Weights of a small GPT-style language model, trained from scratch on English Wikipedia.
Size: vocabulary 2048, 26.8M parameters.
Training: 553M tokens, 8766 steps.
Each number is 200 + 20 x the weight over its row's rms, rounded and kept within 0 to 999. Layers, rows and columns count from 0. The size before them is the row's rms in percent of the matrix's.

# layer 6 MLP gate, 1216x448, rms 0.0389, rows 1036-1077, columns 0-55
099,200,189,204,190,194,208,208,188,184,220,171,236,186,199,217,209,212,207,224,214,218,182,220,176,198,245,202,211,218,184,212,229,163,180,234,197,197,195,197,183,208,213,210,204,202,196,202,170,191,196,187,179,198,180,196,212
096,198,201,176,220,165,204,190,215,190,212,217,204,173,191,234,212,186,241,203,192,187,182,215,199,212,215,200,196,245,210,207,194,203,202,222,202,206,201,234,204,224,172,198,206,214,190,205,190,198,180,216,226,173,199,193,190
142,222,198,193,205,167,208,175,158,203,188,203,212,217,193,190,178,229,198,214,203,212,220,175,211,161,190,235,199,232,184,189,218,140,201,181,198,231,207,215,211,207,191,186,198,181,179,195,188,183,206,259,191,219,200,211,237
102,218,173,205,199,184,226,200,189,175,215,188,219,176,196,198,185,197,186,186,239,195,185,220,200,175,182,214,224,222,169,174,205,201,211,198,201,153,180,193,236,211,196,216,199,168,196,197,169,174,202,237,211,189,219,172,201
098,180,212,179,220,216,193,185,196,213,202,168,228,172,216,168,183,173,213,201,204,201,192,197,229,180,199,212,163,160,165,202,218,162,216,233,196,205,187,207,198,175,205,178,202,213,195,227,182,193,193,225,191,165,204,218,198
102,171,216,195,186,203,195,192,156,216,173,187,215,205,179,204,191,202,216,227,184,208,220,180,212,182,164,225,207,212,214,198,255,205,220,205,204,193,198,180,160,188,231,196,192,201,220,181,218,209,239,181,209,199,179,211,176
099,199,152,201,203,194,221,176,208,206,178,204,204,196,196,216,233,192,204,181,218,213,205,198,197,146,197,195,243,219,196,214,202,198,192,193,190,195,185,218,196,184,207,180,205,184,211,223,218,175,241,206,188,195,213,208,172
098,162,190,188,216,193,196,206,184,187,234,205,188,236,204,218,202,200,201,194,204,206,201,153,199,143,178,214,219,189,201,202,209,211,194,229,201,179,176,164,189,182,212,174,203,210,190,193,234,210,209,200,171,167,190,171,189
101,206,215,238,168,178,211,223,207,232,219,183,196,225,198,230,224,193,193,222,186,179,216,199,194,213,183,211,185,158,196,188,236,178,195,208,203,213,187,209,206,178,196,220,202,204,228,194,193,244,217,208,206,239,203,186,202
108,190,182,155,162,206,206,212,205,181,157,201,177,188,171,183,190,207,192,200,221,225,215,212,182,203,206,221,183,199,182,194,202,225,205,154,163,177,212,199,198,214,187,215,212,183,157,153,262,201,191,208,188,197,212,184,189
095,231,181,194,163,206,200,200,194,227,210,205,212,191,175,203,206,237,215,210,197,199,244,174,205,194,207,215,190,201,176,180,237,163,184,190,214,199,211,205,213,204,189,195,211,169,201,178,223,253,214,220,191,214,194,242,214
098,199,198,214,175,212,197,205,184,197,245,198,219,220,182,180,188,235,222,225,180,194,212,219,201,217,212,201,175,190,196,185,202,213,212,212,162,202,197,179,239,224,220,202,212,235,183,168,211,237,213,190,179,200,170,212,204
093,212,262,172,194,170,172,197,202,185,208,228,192,235,194,201,203,209,252,184,210,165,169,193,204,192,184,209,186,208,214,213,196,207,210,180,185,203,181,206,195,197,177,224,178,190,212,171,200,205,171,185,227,206,185,202,206
103,199,212,184,232,212,230,206,177,229,225,229,219,165,223,192,208,204,219,180,219,177,183,219,214,221,203,230,159,213,185,206,214,234,195,225,169,203,188,195,193,194,228,186,167,212,179,176,214,196,185,198,189,190,196,218,238
098,196,188,176,212,203,213,212,214,191,199,200,216,222,170,201,186,223,209,174,188,151,212,216,202,176,247,198,200,169,202,191,184,213,220,213,197,199,240,193,213,193,186,200,210,209,210,221,204,200,242,215,184,181,178,200,239
104,213,215,198,193,190,183,216,216,202,199,201,223,179,179,194,200,177,193,225,154,192,210,189,202,214,161,232,195,225,197,227,243,189,216,206,182,179,229,191,180,192,188,202,197,193,207,216,219,205,227,200,211,210,195,216,217
101,189,216,184,207,188,190,192,237,201,221,224,183,217,201,196,239,189,214,201,181,199,220,210,156,228,181,209,225,201,197,194,195,200,248,223,196,203,156,195,185,202,214,193,188,209,169,200,214,221,218,208,138,206,217,203,211
097,218,172,170,177,208,222,233,217,206,195,174,205,226,184,201,209,203,158,213,204,213,216,161,200,213,206,191,171,204,194,173,214,199,191,194,177,214,223,197,163,236,174,203,226,176,167,186,205,238,208,248,196,162,196,163,248
104,228,208,172,206,238,204,173,234,211,197,210,192,202,198,236,186,168,213,189,189,205,210,203,220,185,211,215,234,219,205,206,211,176,208,181,150,164,211,201,208,206,201,221,191,177,212,215,219,199,170,177,192,213,169,202,211
098,215,202,211,201,197,198,235,195,191,223,162,191,203,196,220,213,206,190,200,180,194,196,192,181,159,191,201,222,215,178,160,211,202,230,195,189,158,218,238,186,179,189,217,206,196,207,219,181,176,201,210,208,184,229,215,222
100,206,229,180,212,215,200,208,164,175,222,166,235,189,206,179,189,202,226,187,204,150,213,207,226,199,211,235,194,201,199,150,201,222,205,185,195,192,209,197,205,205,180,206,181,217,185,194,199,236,185,225,244,218,212,214,217
096,199,186,177,198,215,208,169,214,183,217,196,178,186,224,179,190,222,227,180,200,199,230,188,201,229,218,209,232,226,171,185,182,195,206,178,231,175,235,214,190,175,175,204,161,231,230,210,187,209,190,195,195,211,206,208,203
105,197,182,169,217,212,240,158,182,217,202,204,216,159,175,195,179,251,202,190,235,197,202,195,200,195,211,218,233,203,159,200,221,181,212,185,187,187,212,208,186,214,234,178,189,228,171,186,187,197,247,204,187,186,156,187,192
108,218,212,242,230,166,208,189,197,207,201,211,200,220,195,178,204,221,199,205,183,219,211,231,210,216,191,219,228,223,198,177,233,213,222,217,174,221,213,198,198,193,219,202,199,181,189,223,190,174,190,200,206,240,158,184,188
106,204,201,198,193,196,221,187,193,185,237,181,171,219,191,186,230,198,225,207,201,180,221,165,222,212,169,207,207,195,224,201,210,177,222,195,206,203,235,228,184,203,232,176,216,226,220,223,186,170,189,206,192,171,190,178,227
103,224,159,178,223,205,179,178,195,183,189,240,177,187,187,208,226,194,200,215,177,185,194,163,185,201,193,219,208,211,167,194,194,202,212,197,213,201,206,178,160,225,212,195,181,170,208,187,161,194,204,196,200,226,195,195,187
095,226,194,218,189,216,203,212,171,182,202,170,206,196,213,193,203,179,238,222,233,195,219,222,190,179,220,217,251,233,217,221,212,197,204,190,193,198,176,193,198,245,164,183,189,203,181,194,211,221,142,205,173,226,202,222,211
098,212,191,181,192,223,211,174,189,183,204,219,202,189,226,212,166,242,189,185,181,173,213,179,230,201,219,223,201,173,191,203,206,182,212,195,167,200,195,182,195,236,224,196,190,190,202,185,198,207,217,224,189,227,174,185,215
098,186,169,218,202,201,228,166,177,178,227,231,241,221,176,173,207,207,208,219,220,221,180,229,192,181,220,210,219,205,197,180,222,181,196,214,220,170,164,189,169,215,202,222,235,186,186,175,190,194,164,215,222,197,207,231,201
095,207,220,183,202,151,192,186,161,202,210,202,185,200,242,224,194,221,194,218,187,184,213,193,242,171,200,208,194,196,194,205,210,199,225,189,192,203,188,201,220,173,212,172,234,224,231,180,188,174,166,253,194,193,165,199,224
096,211,233,228,202,197,187,172,181,199,179,206,202,159,212,169,153,200,221,179,192,178,162,204,211,212,227,234,210,206,162,214,208,198,202,197,235,183,218,204,190,195,202,163,199,212,226,197,195,186,217,237,210,191,214,205,220
100,182,235,166,211,188,196,188,200,216,203,162,203,230,175,181,208,194,184,166,176,192,210,163,229,194,174,216,188,240,206,244,185,204,204,206,205,198,183,173,202,163,221,177,185,199,212,235,196,199,175,228,151,201,189,183,201
093,232,199,195,182,198,184,209,178,182,216,216,188,192,192,178,194,214,205,207,236,212,182,193,164,236,178,192,206,204,192,198,194,191,224,213,204,197,201,172,207,241,183,218,219,206,152,194,173,239,201,237,184,158,224,184,218
100,194,201,207,193,179,216,212,183,207,207,214,214,253,218,203,196,227,185,211,167,176,199,181,215,200,168,227,195,190,231,214,238,198,219,206,232,204,206,182,196,188,169,207,172,186,226,210,189,212,203,195,174,192,165,183,169
097,215,233,163,197,185,197,153,212,214,231,221,204,185,198,239,177,209,226,168,195,221,203,186,204,200,168,219,181,220,177,169,207,176,213,199,222,213,209,173,193,211,212,203,168,221,202,192,236,231,227,176,222,232,184,225,203
098,173,206,236,206,209,212,194,208,237,227,174,189,231,175,232,209,205,214,195,214,197,213,225,184,182,211,196,198,204,222,205,232,215,168,213,201,177,219,170,214,201,228,212,195,200,171,226,235,184,190,211,183,200,189,192,187
107,185,192,184,200,173,228,219,210,244,191,229,194,204,169,173,193,257,221,163,209,195,186,215,217,229,227,225,192,206,170,223,200,212,250,190,173,226,205,199,191,171,189,204,199,215,194,187,222,232,230,181,175,181,206,192,200
090,219,191,195,209,188,195,218,228,204,232,206,224,209,229,136,214,187,186,211,193,184,216,201,178,215,186,223,227,200,171,180,212,195,194,187,212,160,221,207,205,217,203,241,220,180,201,199,255,239,218,223,166,235,201,233,206
096,205,193,241,197,231,183,224,160,211,225,182,207,173,191,191,206,212,219,205,225,172,220,224,238,203,169,194,209,180,185,212,195,200,178,225,202,203,215,186,207,193,218,200,210,218,196,171,161,182,162,208,185,230,192,165,183
099,209,206,170,191,209,217,191,196,179,227,163,205,211,189,198,202,220,194,233,241,212,246,222,215,194,187,235,186,192,205,236,230,199,199,190,202,195,173,197,169,233,189,198,212,197,177,174,198,200,187,219,198,222,221,219,192
097,198,216,195,222,197,193,201,204,218,173,223,222,199,173,224,213,204,221,180,186,185,184,202,159,165,209,200,188,230,211,153,234,177,232,210,181,196,205,179,161,235,164,203,193,159,240,213,229,218,174,192,226,211,172,209,189
100,199,208,178,179,194,235,220,190,213,194,192,177,246,221,178,197,220,210,188,176,197,212,185,201,182,195,221,219,194,189,208,226,191,195,172,165,205,194,222,193,189,197,194,194,211,222,229,215,205,183,211,214,199,164,181,227
# layer 6 MLP up, 1216x448, rms 0.0371, rows 1036-1077, columns 0-55
101,196,179,177,225,205,216,194,190,229,200,184,203,199,229,167,201,221,204,201,239,207,226,219,227,241,215,211,225,207,180,220,195,196,195,192,175,190,192,185,214,189,182,204,214,206,187,200,182,220,217,223,224,185,155,201,195
096,211,218,240,190,243,199,197,187,219,174,211,164,202,195,202,193,179,172,217,178,202,212,218,181,205,197,227,185,204,194,184,209,192,198,195,187,201,182,183,207,221,198,214,241,205,171,208,186,199,168,205,207,206,161,204,217
169,204,178,193,202,218,197,236,167,225,221,239,182,212,198,175,248,189,197,191,199,150,187,219,211,229,238,203,196,162,205,205,203,208,221,223,165,218,192,233,203,211,236,170,201,245,194,222,212,207,209,183,191,232,191,185,197
102,195,267,197,198,194,197,211,138,203,229,208,185,197,207,179,192,205,227,198,211,235,188,232,192,187,197,216,185,171,206,195,211,168,196,192,201,205,230,195,228,202,216,195,198,206,222,204,201,222,184,223,212,186,198,194,203
099,174,185,252,200,189,170,208,201,225,204,191,203,191,189,169,157,178,215,223,187,229,171,213,241,174,195,202,216,187,210,209,184,177,217,208,171,202,177,197,189,205,187,184,245,202,225,197,195,189,185,198,226,209,219,177,181
102,216,199,191,185,221,190,199,175,179,207,213,196,221,176,186,183,216,196,188,197,184,245,175,229,204,187,186,197,194,204,222,187,192,168,216,223,201,189,216,220,205,208,195,210,219,186,213,179,186,200,225,202,229,160,256,193
097,184,216,201,197,191,195,222,167,198,181,211,162,217,198,182,207,224,202,196,200,220,167,196,208,152,208,219,173,163,197,215,195,174,219,190,174,216,219,181,234,201,177,179,217,221,209,208,202,209,197,210,204,219,196,205,219
100,198,187,194,190,185,189,188,194,196,233,180,228,207,231,202,167,217,214,200,219,165,199,210,218,223,205,200,193,182,198,200,200,168,181,220,188,185,202,215,229,217,167,218,199,223,201,196,168,212,220,258,215,193,211,183,198
103,181,194,195,203,225,196,193,198,205,239,191,191,180,156,199,197,244,189,210,225,242,201,208,192,143,218,194,213,188,226,216,210,189,173,217,237,188,204,208,192,172,191,201,213,224,186,171,207,202,222,223,154,189,231,193,177
105,193,180,161,164,192,214,213,203,198,186,174,257,219,203,236,204,167,180,201,197,179,189,209,180,201,237,190,190,212,156,171,205,198,230,163,188,203,187,204,169,212,206,127,186,151,201,176,230,207,197,174,201,226,205,187,166
101,214,246,206,214,188,182,207,228,233,176,223,231,208,194,259,209,213,164,163,212,200,199,190,199,244,250,188,223,189,185,211,199,183,184,190,200,176,183,217,208,242,193,203,214,189,173,196,225,191,204,188,172,190,198,184,197
100,222,224,217,188,187,199,184,211,219,189,192,215,213,208,219,192,180,236,199,196,179,232,206,207,215,207,201,178,159,182,214,195,205,210,227,188,187,196,220,189,185,209,201,187,195,218,195,189,216,193,201,193,193,187,209,213
095,218,170,215,214,244,203,193,178,219,156,192,177,193,237,198,173,212,185,203,184,203,219,155,213,194,191,196,204,188,226,191,166,195,205,189,207,175,191,239,203,193,198,196,257,221,192,212,221,251,183,195,191,242,217,197,210
101,181,178,195,203,206,218,205,220,188,214,202,196,205,199,206,208,226,208,204,176,199,226,211,186,164,174,175,212,216,176,181,197,183,215,232,213,195,225,225,208,230,214,199,190,192,203,181,186,160,192,169,197,183,196,204,178
098,157,220,213,197,207,221,202,172,213,219,198,171,190,204,209,192,212,220,212,222,189,195,210,203,181,217,210,212,219,209,192,197,205,220,213,213,182,214,223,192,171,221,208,217,184,180,225,203,172,206,224,168,220,227,170,237
108,204,184,227,208,193,208,228,195,177,174,202,232,179,167,179,181,175,207,184,228,164,206,206,190,212,200,213,218,220,174,212,216,228,156,187,182,169,179,209,177,200,172,199,187,216,190,185,216,221,200,221,219,173,214,216,197
103,223,205,212,209,171,212,157,146,202,196,192,184,228,185,192,177,229,194,214,199,212,179,218,221,209,210,206,222,189,175,204,206,242,171,201,204,183,171,201,240,198,210,183,235,193,175,209,172,200,174,194,193,244,192,196,206
096,222,189,208,235,213,216,187,214,193,184,181,229,186,193,185,222,202,181,178,176,169,211,173,219,213,203,196,205,217,212,164,186,207,214,196,174,161,186,193,172,207,202,210,199,192,218,199,223,182,220,200,228,218,202,233,174
106,191,244,196,202,190,176,203,220,189,218,193,173,164,205,180,185,190,237,172,195,235,190,205,190,218,196,188,198,211,211,193,231,195,183,178,204,220,232,179,195,188,191,206,183,186,225,187,200,195,193,166,213,222,183,194,170
097,215,217,193,208,148,169,192,216,161,198,188,232,226,194,216,189,184,211,202,207,217,219,204,207,203,213,189,204,254,199,191,217,198,181,193,229,208,189,219,189,235,156,187,223,188,208,178,219,200,219,174,203,180,232,218,229
096,188,196,182,171,198,214,185,159,218,193,218,190,182,174,192,200,210,192,197,215,193,182,185,178,206,197,213,221,174,198,199,189,210,201,219,193,190,204,182,225,200,186,183,210,182,189,213,198,179,205,196,188,202,194,181,236
102,218,201,239,182,208,197,210,192,173,209,250,196,209,225,188,232,187,193,188,185,198,184,202,227,210,192,194,225,211,243,200,190,220,208,197,155,209,178,203,166,211,167,219,213,189,211,196,193,198,211,169,222,205,200,175,206
104,173,175,170,206,177,216,219,206,198,227,240,185,207,220,233,207,194,185,164,216,200,176,168,178,185,207,204,216,187,219,185,235,186,206,182,170,183,175,169,224,221,225,179,206,196,195,229,220,236,187,201,210,216,205,220,215
103,213,214,186,209,165,214,201,228,185,205,204,210,219,182,177,222,199,198,211,173,186,203,224,193,203,165,196,194,198,216,208,198,215,210,176,199,185,216,183,212,189,192,197,213,184,191,196,179,213,189,206,177,206,229,213,199
099,216,217,197,212,204,209,222,219,202,237,170,204,197,194,200,218,195,157,201,207,178,220,152,188,193,215,205,233,232,212,242,179,204,198,206,196,185,245,180,211,192,202,204,168,173,232,193,229,176,222,217,192,219,173,183,229
102,205,191,214,201,206,222,212,205,218,201,192,196,199,195,202,183,176,203,200,221,223,144,226,213,232,210,188,207,203,180,204,216,224,182,202,213,215,183,234,186,188,186,204,206,179,219,226,189,205,222,176,188,188,174,191,208
098,211,189,197,237,181,199,198,240,231,194,189,239,234,171,200,162,204,222,213,211,176,166,209,214,198,200,199,154,210,206,224,209,189,199,211,205,206,175,174,181,214,174,190,192,176,167,211,215,213,190,213,203,210,189,201,179
098,187,182,196,185,189,215,190,213,171,206,187,186,171,175,207,156,199,188,243,174,219,201,204,189,222,230,210,201,177,222,220,147,199,216,195,191,254,179,208,208,233,201,221,201,234,212,232,218,189,219,180,192,221,226,218,193
102,206,190,210,196,207,149,232,190,162,190,179,233,187,216,253,231,182,211,202,211,188,197,158,153,196,170,192,208,215,190,196,178,179,174,192,186,205,187,168,208,191,186,229,203,191,180,208,196,187,194,219,212,198,198,200,215
097,212,157,207,222,212,200,180,197,203,200,185,230,155,210,230,221,207,193,204,197,213,168,190,202,197,236,192,194,189,180,225,192,184,184,196,196,201,210,221,189,164,201,197,177,186,180,160,190,163,223,192,225,177,212,200,191
098,224,213,203,190,184,198,178,220,162,192,159,192,182,204,198,205,204,209,190,229,222,224,192,177,193,193,215,226,202,161,162,207,186,213,191,188,184,215,204,189,193,212,222,184,225,194,210,187,195,189,203,221,239,223,228,151
100,218,153,224,175,195,198,243,196,205,201,215,206,164,233,183,206,211,263,217,206,176,215,223,165,195,201,211,213,204,177,190,246,195,176,229,198,218,221,220,187,191,158,245,200,206,194,176,198,188,225,173,201,196,184,200,204
097,189,193,228,173,203,216,194,161,179,237,208,237,182,214,194,194,203,201,178,203,170,212,196,184,195,192,198,241,181,176,193,207,174,218,216,178,192,199,181,218,198,198,238,235,222,202,194,187,194,198,185,213,155,200,167,211
098,201,192,255,186,192,215,191,210,205,204,189,196,208,188,220,193,212,194,213,197,184,194,171,203,203,170,198,222,212,201,204,201,208,251,191,197,214,184,199,167,217,191,186,220,224,176,192,204,220,222,210,166,191,214,221,180
104,202,185,195,194,203,223,174,198,250,208,212,230,234,214,185,214,219,186,185,199,166,199,194,201,183,185,203,198,217,200,229,200,188,215,191,232,173,257,184,194,215,216,234,202,210,195,162,199,205,198,192,186,251,189,192,204
094,189,220,198,245,208,203,182,243,200,198,200,221,206,214,221,176,194,202,148,191,217,202,242,186,218,238,187,206,225,209,212,218,179,210,192,230,191,206,191,200,207,163,221,220,185,202,202,211,186,203,203,197,178,185,210,202
108,198,182,225,209,237,200,184,238,195,205,213,171,190,230,248,205,193,178,181,182,193,214,204,194,191,214,181,227,184,218,215,229,177,193,196,155,228,218,183,201,195,222,224,198,207,177,180,218,235,169,213,179,178,177,228,202
094,168,181,197,187,204,224,205,200,219,160,199,209,211,184,217,168,230,198,179,240,192,200,199,189,199,217,213,195,213,217,245,185,196,186,187,162,192,164,165,186,208,177,194,217,220,210,169,189,190,162,221,202,192,229,184,169
098,188,196,204,215,165,163,205,216,202,194,228,206,205,189,154,205,221,217,213,191,200,220,213,204,206,224,209,161,205,199,194,209,225,157,222,203,170,194,172,202,189,197,218,210,206,204,198,166,181,176,229,197,194,218,182,208
098,234,201,179,217,220,154,202,217,195,177,194,212,198,196,221,213,208,182,196,210,176,186,235,243,182,207,219,202,203,212,196,188,195,199,223,174,200,166,183,193,201,183,192,196,218,212,203,194,225,173,199,213,170,228,186,211
098,191,187,183,207,168,246,209,196,216,237,218,180,231,180,185,203,190,178,193,194,184,192,206,190,164,227,208,192,178,191,145,183,198,230,183,177,186,208,211,197,197,181,218,226,179,195,173,205,211,203,205,223,205,183,200,205
103,204,146,207,222,229,200,219,191,191,208,208,189,207,216,193,230,181,228,184,178,190,205,212,217,181,186,197,203,200,193,226,219,187,184,177,206,161,193,222,176,197,165,191,192,205,178,147,203,211,213,210,175,224,257,222,208
# layer 6 MLP down (transposed), 1216x448, rms 0.037, rows 1036-1076, columns 0-55
101,228,204,200,141,212,184,223,199,210,197,199,194,191,139,189,202,160,218,183,193,213,193,225,187,217,220,167,206,213,219,169,169,220,189,213,207,224,203,197,179,195,166,216,204,209,208,189,207,188,183,210,245,192,216,189,227
097,189,191,201,231,194,198,182,213,154,211,228,201,174,180,198,190,212,212,193,217,220,184,173,198,221,218,220,185,177,222,206,229,216,208,186,229,157,184,201,175,155,112,211,178,214,207,181,180,179,166,210,225,196,202,211,190
087,207,182,200,222,252,196,212,202,205,226,212,188,204,204,207,240,191,198,175,212,101,176,211,194,205,210,200,186,149,208,211,184,214,213,206,200,205,203,217,221,191,215,188,210,220,206,215,208,195,186,184,208,200,193,204,203
101,227,154,192,169,226,206,237,201,191,195,185,231,217,202,230,204,180,212,184,210,195,233,184,226,207,220,182,224,183,228,211,207,194,213,214,206,171,182,178,187,200,153,187,202,219,177,164,204,175,224,234,190,188,207,212,194
098,177,189,196,224,143,239,216,179,193,176,208,199,190,202,171,200,243,188,206,229,253,226,197,177,232,207,201,210,129,187,209,209,224,186,213,194,217,191,170,197,184,188,204,233,143,205,198,195,203,223,197,175,218,204,211,217
103,165,217,206,217,205,202,174,228,199,210,245,216,230,200,179,176,220,193,150,168,227,210,182,125,197,225,186,208,193,213,216,186,185,198,209,210,205,194,232,198,228,216,198,190,187,198,214,232,196,194,185,213,235,182,183,262
100,239,178,199,204,210,211,203,179,202,216,137,224,185,223,207,178,202,206,203,215,241,188,153,150,185,214,156,198,198,201,191,216,209,262,194,201,173,214,202,212,234,194,215,184,191,198,162,212,170,195,216,190,201,164,204,211
101,209,214,249,229,183,176,221,202,202,216,236,216,207,189,181,216,197,227,219,196,178,187,208,223,203,219,189,212,211,170,185,192,243,188,229,216,215,216,211,190,197,186,181,173,220,202,229,228,233,173,219,221,191,199,187,215
105,182,196,201,209,161,193,198,220,235,179,212,175,169,233,217,197,227,184,196,190,191,211,228,190,192,206,201,196,224,229,206,165,229,192,200,199,198,175,203,184,179,190,215,204,210,202,175,167,179,203,178,177,212,147,201,227
098,187,203,191,210,198,169,159,197,230,185,141,190,184,187,186,200,203,201,173,158,209,192,203,195,195,234,185,186,201,181,209,191,198,183,198,163,192,200,219,209,229,228,176,174,195,206,193,253,195,155,197,211,226,178,184,214
102,215,211,157,203,175,214,237,188,231,246,191,167,206,218,204,155,199,198,209,229,208,193,213,221,178,176,210,221,205,206,226,216,199,180,174,195,183,201,204,199,249,193,201,213,225,228,167,185,182,210,214,206,179,170,213,177
102,195,204,186,227,211,211,217,180,190,187,208,224,191,250,213,188,209,193,217,163,189,197,171,173,199,184,205,230,252,191,205,194,221,198,193,207,227,202,207,209,234,201,212,203,191,183,206,198,197,187,215,177,184,220,187,188
096,215,187,184,202,178,202,191,206,232,168,198,212,216,224,190,188,202,162,196,197,219,194,173,188,207,246,191,194,198,218,215,212,199,209,210,200,184,212,204,180,169,183,206,186,204,197,208,166,222,210,217,170,175,204,173,210
105,219,175,174,196,191,235,215,185,198,204,199,200,188,211,231,165,200,192,202,169,193,203,188,213,152,180,207,190,186,232,194,194,180,192,246,224,228,189,184,206,198,223,207,194,206,228,155,196,191,230,216,151,211,187,193,205
102,204,184,204,201,217,207,184,200,213,186,208,250,224,194,176,203,215,178,199,176,167,202,192,196,196,205,187,227,192,209,208,158,203,209,195,202,209,235,200,220,208,168,187,217,182,194,178,183,189,225,207,183,200,210,190,239
106,210,181,197,191,193,201,214,234,214,158,187,215,232,184,184,205,189,197,160,214,202,164,187,217,200,181,207,202,181,210,244,233,178,192,206,181,195,201,175,212,258,206,180,192,212,226,198,201,202,178,215,229,194,206,193,204
100,219,217,207,200,213,219,211,180,199,176,196,214,192,211,186,190,129,181,186,205,260,193,169,215,167,154,188,192,202,213,202,205,176,202,173,202,195,201,228,198,202,178,212,187,181,193,217,207,166,222,194,188,213,214,229,207
096,201,159,188,218,173,172,200,203,201,229,197,207,180,203,181,205,204,198,187,215,168,233,201,219,189,167,194,156,181,162,221,228,179,207,189,201,220,182,238,182,199,227,204,180,203,160,166,184,203,159,214,188,200,234,226,205
103,224,189,174,184,183,165,237,161,194,204,223,206,184,201,195,206,225,180,160,200,199,186,221,157,204,245,177,196,198,194,204,188,205,161,149,212,210,197,211,249,225,201,183,202,207,280,164,173,220,224,222,204,196,195,193,199
100,202,219,219,203,214,222,247,190,174,190,175,204,160,220,199,174,189,225,217,203,189,224,220,190,184,222,185,196,213,206,198,255,240,223,175,215,232,175,167,210,194,218,192,208,198,225,221,177,220,193,224,189,172,207,203,262
096,184,193,232,161,181,205,197,169,220,223,203,208,207,193,176,216,230,224,177,190,200,189,207,194,194,208,182,176,199,193,202,190,199,196,179,175,170,156,198,202,221,207,210,196,229,184,218,220,211,213,222,199,207,194,178,208
101,184,207,207,197,219,188,190,180,181,193,216,181,191,208,219,187,227,183,217,145,203,184,174,178,207,193,201,205,205,199,200,199,185,199,165,199,196,176,200,173,206,209,224,196,197,211,210,255,178,187,261,206,194,187,182,207
104,201,222,211,225,169,184,207,207,183,211,230,183,200,206,221,204,181,187,199,213,184,185,192,211,201,210,214,187,214,172,209,226,224,198,214,192,196,182,182,206,165,211,188,205,215,195,215,163,183,218,180,193,202,182,253,188
104,214,198,213,199,212,217,229,184,199,235,192,220,214,227,193,202,176,192,233,206,222,188,182,162,159,174,193,219,213,168,196,224,226,194,230,165,178,220,161,203,178,231,229,203,229,168,157,214,187,186,239,199,202,229,207,206
103,185,225,204,206,198,170,215,191,158,207,185,220,202,212,216,172,160,215,212,218,203,185,166,204,155,196,195,204,189,225,205,199,197,231,204,219,216,179,182,200,190,154,176,140,190,171,192,175,205,189,174,187,212,184,242,151
104,201,201,188,213,219,183,235,186,185,176,215,197,185,217,175,232,189,208,189,189,206,204,180,171,203,204,223,199,193,163,189,208,230,233,228,167,197,174,207,248,226,152,198,183,231,215,197,184,217,193,168,212,172,224,202,240
100,186,219,181,224,228,182,191,187,204,186,214,221,229,217,182,199,198,193,221,205,161,199,210,189,218,183,216,203,180,210,198,202,194,219,210,192,216,179,208,201,232,194,177,221,208,174,168,207,208,203,193,232,222,178,196,186
096,240,246,204,203,197,191,205,208,167,182,185,219,211,180,239,196,175,202,248,220,224,167,183,207,234,200,191,205,196,217,197,222,181,193,170,203,228,214,178,222,197,197,209,234,208,200,202,205,193,179,181,187,182,173,199,176
105,182,216,218,204,216,218,206,182,184,193,213,216,202,226,199,195,197,188,188,177,164,200,215,211,208,197,211,214,194,167,210,236,207,176,182,238,214,202,198,227,199,220,240,170,188,165,175,180,196,183,183,210,223,223,224,175
098,185,192,205,189,221,227,221,198,202,220,193,174,205,158,221,227,202,221,210,141,242,199,224,193,194,189,190,204,194,223,195,178,199,180,181,192,182,199,197,169,176,191,204,193,157,209,199,260,196,211,212,195,221,207,223,225
103,184,197,202,232,235,212,243,199,182,218,200,196,228,234,210,185,181,197,199,177,218,220,236,210,175,185,184,180,215,214,192,195,188,204,183,202,207,195,162,201,185,203,186,186,171,173,205,184,223,211,202,191,187,189,204,178
094,192,181,209,233,210,194,217,220,191,179,179,237,231,173,163,209,177,204,179,177,182,231,175,175,165,183,192,192,179,192,232,246,166,184,220,224,207,217,175,200,195,213,226,216,202,176,186,219,193,216,176,207,179,208,162,202
092,232,208,154,181,189,186,231,212,169,192,193,193,224,213,226,195,211,215,239,212,200,206,231,190,191,224,234,207,199,208,216,190,208,216,178,179,235,199,205,209,167,210,194,183,201,201,204,189,220,213,195,191,218,201,245,195
097,239,195,166,196,206,242,158,183,214,190,201,215,181,192,221,193,203,232,170,161,186,208,229,191,214,234,201,204,206,195,180,196,194,203,182,198,193,186,229,183,174,207,192,208,192,198,167,223,202,230,202,174,196,187,192,200
101,201,220,184,205,200,186,204,222,195,192,184,202,194,181,195,224,203,193,175,209,204,169,206,203,191,174,175,197,210,202,182,180,212,196,225,229,243,251,214,200,202,217,210,192,166,185,177,196,220,199,195,191,173,190,163,221
093,186,231,220,199,197,197,183,177,256,207,189,184,182,183,216,202,184,230,193,207,196,191,211,174,185,187,197,195,200,182,224,200,222,157,207,196,173,197,181,211,215,201,189,205,188,152,217,222,201,163,214,193,194,182,192,188
105,180,182,201,195,206,189,186,199,181,224,208,208,183,216,218,192,190,197,217,195,192,176,179,183,171,194,181,166,186,190,181,220,222,204,253,217,212,226,232,201,197,204,211,194,215,201,195,204,187,226,184,247,173,244,218,203
094,165,217,222,240,213,230,220,196,192,180,195,229,226,199,185,224,167,218,204,189,167,211,189,179,217,216,224,190,216,218,191,232,148,196,195,220,213,165,186,197,241,176,228,185,194,223,207,231,240,221,220,174,193,198,228,198
101,185,196,197,197,189,200,190,210,208,219,185,224,203,198,212,201,188,162,185,178,195,221,199,194,202,222,186,185,186,192,192,213,215,212,211,231,201,209,233,179,211,205,216,229,213,195,195,212,221,171,192,214,182,177,201,185
102,196,228,206,193,212,190,177,168,189,218,203,221,163,211,195,153,176,215,234,189,187,186,188,203,171,183,213,181,184,181,191,227,186,227,202,196,207,196,195,211,189,190,191,186,210,191,170,194,193,211,214,183,200,184,213,201
101,166,185,207,197,213,241,216,145,178,225,183,225,199,167,220,228,194,219,201,222,224,173,191,200,164,201,200,174,221,142,183,175,191,175,182,205,223,207,223,194,186,198,219,221,195,234,203,222,196,215,180,188,182,219,211,207